Each number is 50 + 12 x the weight over the matrix's rms, rounded and kept within 0 to 99. Layers, rows and columns count from 0.

# layer 3 MLP down (transposed), 512x128, rms 0.0937, rows 60-85, columns 0-63
52 33 85 69 46 47 61 43 55 59 56 44 51 42 62 52 68 52 60 36 55 36 55 29 35 43 44 56 59 54 46 52 43 60 42 69 43 52 57 70 29 63 45 42 24 61 34 45 32 57 54 43 53 56 54 53 49 45 43 69 57 57 69 36
27 34 60 57 68 55 50 62 45 48 43 65 28 58 54 62 51 27 57 66 44 45 68 29 22 70 41 51 41 61 59 40 49 34 45 61 64 51 58 43 46 58 56 38 54 61 48 10 48 67 47 43 68 51 53 23 62 39 48 73 50 65 39 59
46 52 36 48 52 57 32 29 60 34 35 55 50 56 44 50 44 49 42 41 56 48 49 48 59 45 49 35 50 42 57 40 42 53 53 64 39 99 30 60 47 47 47 55 41 50 59 47 48 41 46 48 48 51 56 42 28 51 46 69 46 55 39 40
43 21 46 84 45 55 53 66 67 60 48 59 51 40 41 33 67 25 67 48 38 68 54 38 43 51 43 53 45 72 60 49 34 40 31 45 39 55 57 63 37 43 59 44 49 44 25 31 20 64 29 57 58 53 52 45 39 72 30 62 65 59 27 47
69 51 59 46 55 43 58 44 57 46 43 53 58 56 52 38 61 58 56 46 56 41 40 49 58 64 53 61 54 56 50 54 48 44 50 42 42 77 51 51 46 45 54 63 53 58 49 34 56 44 68 49 44 58 38 50 52 43 38 54 56 59 48 63
61 25 44 92 50 56 58 74 57 90 65 42 27 53 57 50 68 43 46 79 51 69 40 22 62 16 55 69 65 31 64 47 37 44 58 38 77 41 56 42 45 36 49 44 46 37 29 58 26 26 63 36 72 43 36 70 43 49 57 29 47 43 80 20
59 43 69 48 57 54 52 38 63 47 46 52 53 60 37 46 44 32 69 43 53 38 53 43 49 59 32 43 65 66 53 47 44 47 54 51 38 63 56 64 36 54 44 38 37 48 30 47 35 54 63 53 51 59 47 48 46 61 54 64 47 41 52 50
50 29 62 46 41 53 39 48 49 40 51 63 39 48 60 45 51 59 58 21 50 56 48 38 37 52 73 33 83 70 37 51 49 45 54 60 57 54 49 59 59 59 53 36 60 80 48 49 36 70 57 37 80 43 43 71 43 22 46 90 68 53 73 55
49 53 28 47 58 52 32 28 55 56 25 49 40 44 44 50 47 48 46 36 59 34 34 44 49 50 59 59 40 48 55 52 27 49 48 65 36 99 36 48 46 49 50 49 76 50 43 38 38 52 44 46 62 53 47 32 40 44 42 51 46 56 34 50
74 39 71 63 54 21 45 57 45 61 57 64 56 40 36 32 74 33 42 32 58 53 42 43 45 67 51 54 50 48 34 54 54 42 61 51 49 48 45 36 47 55 32 39 65 37 26 52 32 53 38 62 41 50 43 63 66 69 43 82 73 37 29 27
68 46 51 58 60 38 56 39 59 58 62 46 39 46 43 22 63 37 70 49 53 55 50 38 53 42 46 59 47 54 52 42 37 59 37 56 34 68 50 70 40 59 42 60 44 49 38 32 46 54 65 53 61 52 52 43 31 62 29 52 44 53 33 41
46 44 40 42 40 47 31 56 56 38 44 53 36 47 64 41 38 31 41 32 47 54 59 40 42 57 48 37 43 54 62 53 53 49 45 59 49 73 54 35 61 55 32 50 64 64 60 00 57 51 54 46 58 63 55 57 42 35 43 47 42 60 33 51
18 42 33 48 44 51 30 49 40 68 62 40 87 61 54 55 59 45 41 65 50 40 54 57 56 55 77 61 43 59 37 44 63 46 45 47 56 54 45 52 67 45 40 24 52 81 65 70 23 57 37 34 83 74 42 72 41 53 33 63 55 51 41 05
57 51 39 45 50 47 47 57 48 40 53 52 41 66 51 47 48 39 52 51 42 44 63 55 51 50 51 58 44 50 63 39 43 56 39 47 56 59 53 50 50 52 46 66 51 55 39 57 36 40 72 65 61 57 34 45 61 47 51 34 37 66 49 50
48 55 65 20 42 46 53 58 65 38 35 53 59 60 70 50 43 29 75 47 44 34 49 43 57 70 58 66 53 70 57 63 46 41 57 61 48 67 60 50 60 57 41 48 54 46 51 25 44 69 48 56 56 53 44 29 54 43 51 61 51 45 49 65
25 31 67 64 68 52 73 38 59 48 66 66 41 58 60 45 52 25 82 50 44 47 37 42 47 64 47 63 55 44 71 55 78 51 62 53 45 53 67 44 53 58 46 37 56 61 45 32 41 54 44 40 71 36 53 41 42 19 47 80 37 73 70 51
75 34 49 30 67 67 52 30 66 33 56 40 48 44 43 72 26 54 36 62 28 05 60 45 44 85 23 63 43 52 70 39 63 16 42 39 40 50 65 72 15 42 60 65 29 26 49 45 51 51 79 61 50 40 67 25 42 44 43 47 78 51 45 60
64 46 67 38 44 57 75 47 63 52 26 69 51 44 51 40 66 65 53 46 74 33 55 62 59 71 56 55 43 40 52 55 33 49 59 64 28 64 57 57 52 34 42 54 62 42 47 52 42 40 42 62 54 45 72 46 60 56 32 68 40 49 54 53
38 59 67 48 46 60 48 48 40 41 47 54 44 44 53 43 37 45 29 48 41 52 49 49 44 58 49 37 54 53 42 52 53 37 60 63 41 70 51 54 51 55 37 48 70 35 66 05 41 50 54 48 46 56 48 58 51 49 40 65 55 43 49 38
44 43 71 46 29 60 51 42 32 40 45 46 40 57 42 55 53 50 63 35 32 46 46 81 43 62 58 25 74 60 25 61 52 36 50 43 56 58 43 66 53 52 50 60 68 45 53 46 32 47 67 51 82 36 40 57 45 32 46 78 37 60 59 73
54 62 50 62 48 27 64 63 48 48 46 46 41 34 41 53 47 37 51 46 53 47 75 52 41 49 40 64 57 43 63 83 50 51 48 53 48 56 50 64 72 58 29 59 49 32 48 45 47 32 42 43 37 42 81 62 75 49 53 43 39 55 37 58
65 50 73 39 56 58 64 58 41 55 54 72 47 61 39 36 43 59 46 53 54 37 65 58 63 69 53 38 54 51 39 52 51 51 59 50 49 61 61 56 45 39 61 39 42 44 35 44 47 61 42 49 65 53 37 58 53 59 38 53 53 44 47 61
57 56 49 44 53 56 70 59 46 43 51 44 54 43 42 52 62 39 59 52 47 40 44 42 44 66 59 61 46 58 32 42 41 18 46 47 61 63 52 42 51 48 54 60 56 52 61 47 40 49 36 47 52 47 55 51 64 51 38 43 49 55 54 35
59 60 50 55 53 62 49 60 56 39 52 42 58 47 63 49 73 46 59 43 47 44 45 35 52 68 52 45 57 47 54 59 40 35 47 52 64 59 52 52 44 41 56 59 53 42 43 49 33 44 46 43 43 51 53 64 64 36 27 47 47 46 65 41
62 25 51 52 47 70 74 44 40 58 44 44 55 46 57 53 46 51 61 59 46 47 44 37 58 70 59 58 38 54 43 58 29 33 41 55 40 45 84 47 34 38 55 58 62 37 48 48 29 46 57 43 63 42 51 58 35 42 44 66 40 69 46 62
46 46 51 18 58 63 37 38 49 22 40 67 62 32 42 52 60 50 43 28 64 49 47 54 48 44 61 89 96 59 53 24 73 60 40 75 26 74 40 50 72 67 40 38 25 74 45 44 61 60 56 55 44 45 84 66 26 43 26 61 59 55 28 46
# layer 3 MLP up, 512x128, rms 0.131, rows 61-85, columns 0-63
17 38 65 59 54 52 33 30 44 48 32 41 52 36 43 59 55 42 64 38 43 30 33 40 39 65 30 70 52 41 61 54 45 51 38 59 52 66 61 45 42 65 58 61 77 52 51 44 52 58 51 45 70 65 61 28 42 42 64 50 43 61 58 64
49 40 46 44 66 53 51 31 53 54 45 49 38 40 55 58 38 47 39 39 53 33 49 52 49 52 57 55 49 46 66 52 51 57 33 47 28 98 39 35 48 66 55 41 48 40 38 57 44 42 41 47 34 50 49 39 47 42 48 60 39 52 49 43
29 39 45 49 61 45 53 18 45 61 37 65 43 62 59 67 61 28 38 36 73 46 42 39 45 55 58 52 46 43 75 60 30 47 50 68 58 73 50 43 39 54 43 46 62 78 36 48 24 44 49 38 68 66 47 31 40 35 52 58 40 46 49 37
55 39 48 38 57 50 43 41 58 50 39 56 41 57 45 64 54 40 35 52 57 52 46 43 42 58 37 63 52 59 58 63 43 54 45 56 48 77 46 38 35 63 50 48 49 64 31 45 46 58 37 39 40 46 29 50 40 33 51 47 59 64 59 50
32 50 27 37 54 45 56 23 35 61 54 55 45 41 16 47 93 56 50 52 37 84 22 18 21 70 56 57 23 61 64 65 48 31 69 50 49 52 44 29 54 71 53 82 47 42 44 60 56 61 27 67 54 59 33 47 37 33 53 58 69 63 22 17
44 39 44 38 58 59 33 48 54 68 37 76 37 44 37 55 64 35 45 59 55 43 41 11 42 54 43 64 50 60 62 50 24 37 31 57 42 74 42 32 43 50 50 43 61 65 39 49 30 54 56 45 32 72 53 48 44 53 47 47 55 46 60 33
42 40 38 38 39 64 38 47 58 63 45 64 50 48 63 66 61 32 54 59 65 52 40 28 32 46 39 64 66 53 50 77 36 61 49 57 38 52 42 50 56 59 45 33 67 45 43 55 55 66 52 46 31 53 56 21 53 36 16 85 56 39 51 52
39 40 40 41 66 54 45 44 44 64 37 53 41 45 57 58 45 44 29 46 55 46 41 53 50 49 57 52 41 53 56 43 60 54 51 58 44 99 50 43 34 40 60 54 54 43 42 62 38 48 37 45 41 54 44 36 54 34 41 49 46 41 50 50
40 58 09 48 84 51 60 26 41 61 36 54 28 43 36 54 43 47 35 64 50 63 31 34 71 53 57 47 31 37 49 47 69 60 60 44 45 67 20 32 54 52 56 44 55 46 44 62 60 35 32 49 42 56 61 46 37 46 47 44 50 77 34 49
38 33 41 36 57 47 40 36 46 58 23 51 48 35 53 66 60 44 23 51 66 41 48 35 39 57 63 63 44 58 68 51 35 45 49 67 60 74 44 41 45 49 47 59 34 39 39 48 46 50 51 53 48 51 53 41 36 44 47 72 49 54 53 46
42 39 28 51 59 57 44 17 74 60 22 35 37 39 69 59 54 39 44 41 65 40 32 42 38 58 53 53 55 52 75 46 53 57 38 62 57 69 64 38 30 43 50 53 55 51 41 40 44 49 41 40 53 65 47 43 13 14 56 75 39 64 46 42
63 31 53 55 61 53 10 23 74 49 41 25 62 64 58 70 60 48 42 32 51 71 34 54 62 53 32 61 82 68 33 48 58 43 54 44 64 68 63 39 37 33 58 42 99 66 42 63 64 51 50 25 35 51 32 51 15 69 30 54 37 60 82 59
58 53 47 45 75 53 24 49 43 45 58 34 54 29 82 47 49 50 33 47 49 55 35 60 55 66 54 70 58 54 52 48 57 53 60 54 33 72 63 32 50 56 38 51 58 58 43 69 61 50 33 39 39 38 50 51 47 36 36 72 36 66 31 60
41 43 30 13 62 51 48 28 59 58 45 45 36 54 64 70 63 41 43 65 41 53 31 19 37 53 47 56 51 52 52 49 42 59 27 62 27 63 37 49 51 60 42 45 58 71 43 52 31 48 46 42 26 42 45 33 31 35 44 57 73 49 63 35
30 33 39 34 51 57 40 26 41 61 35 57 42 42 52 73 56 43 38 63 63 49 30 28 42 44 55 71 44 57 59 74 31 50 17 49 40 65 47 33 44 57 52 41 71 50 41 35 50 45 55 54 46 58 57 33 45 44 40 41 49 66 54 37
11 42 44 51 47 67 48 54 40 61 40 62 64 54 51 68 81 55 45 68 49 54 18 31 47 65 21 84 49 46 37 85 54 30 58 56 36 55 68 61 62 42 64 60 68 58 50 69 61 74 58 47 68 68 56 56 28 50 46 64 92 66 36 45
33 45 36 27 77 54 33 27 55 48 65 45 57 42 40 53 53 39 52 57 58 52 43 56 49 49 56 49 52 47 52 70 52 53 45 46 44 78 68 41 46 64 56 57 68 57 47 57 33 50 48 40 32 54 43 38 45 53 39 42 42 55 50 26
33 39 44 48 44 57 48 17 45 59 34 57 43 40 51 59 50 45 49 37 63 32 24 35 26 65 48 53 68 55 59 53 45 56 51 56 41 62 51 46 41 70 59 36 63 40 26 54 36 45 55 57 42 59 48 41 29 24 53 87 79 58 65 35
35 43 53 27 51 63 54 47 50 55 41 60 45 62 45 71 61 54 43 68 63 50 33 38 44 44 53 48 60 74 58 80 47 50 48 54 35 59 51 37 44 44 71 38 70 40 54 52 58 49 47 51 50 42 51 30 46 48 28 71 81 42 48 51
44 53 28 31 59 28 35 44 56 51 29 25 51 48 46 53 81 49 46 38 55 61 30 48 53 36 39 50 43 63 48 56 43 39 63 44 16 67 30 61 56 63 52 12 68 66 65 60 57 55 29 56 53 47 64 51 44 40 40 72 59 53 26 30
43 47 48 57 32 40 48 39 51 35 57 32 62 45 61 57 47 54 56 38 33 60 50 56 45 33 41 63 56 48 50 51 49 57 48 38 30 52 55 48 61 71 25 62 56 48 67 57 57 38 52 61 54 46 53 39 46 57 60 55 44 53 57 33
45 34 45 52 55 53 34 32 43 56 41 44 44 47 53 66 49 42 45 45 64 42 49 41 33 57 46 63 57 56 45 57 34 43 47 60 50 70 49 29 45 59 48 40 54 57 52 59 38 55 36 37 59 46 38 23 47 37 55 52 45 54 70 53
48 41 49 62 60 62 38 51 40 46 39 45 42 51 59 69 60 40 37 47 53 43 40 26 40 46 37 51 63 48 67 56 31 49 41 59 50 68 51 47 51 70 42 53 61 57 40 48 41 38 58 36 30 45 51 37 51 52 48 49 57 58 62 39
35 39 51 43 50 44 42 28 55 52 54 41 22 38 44 71 60 43 52 53 52 51 30 53 38 56 45 60 67 43 50 67 41 37 34 59 21 62 49 27 41 57 44 51 63 58 41 51 42 56 50 48 39 39 54 29 41 54 49 58 48 43 49 36
65 35 38 36 75 53 62 45 42 49 38 57 49 47 38 58 75 48 34 36 53 38 45 48 44 60 57 47 54 54 69 74 52 37 47 60 29 67 27 45 39 59 86 40 47 49 30 54 56 41 47 48 50 69 50 56 42 40 51 62 54 49 40 27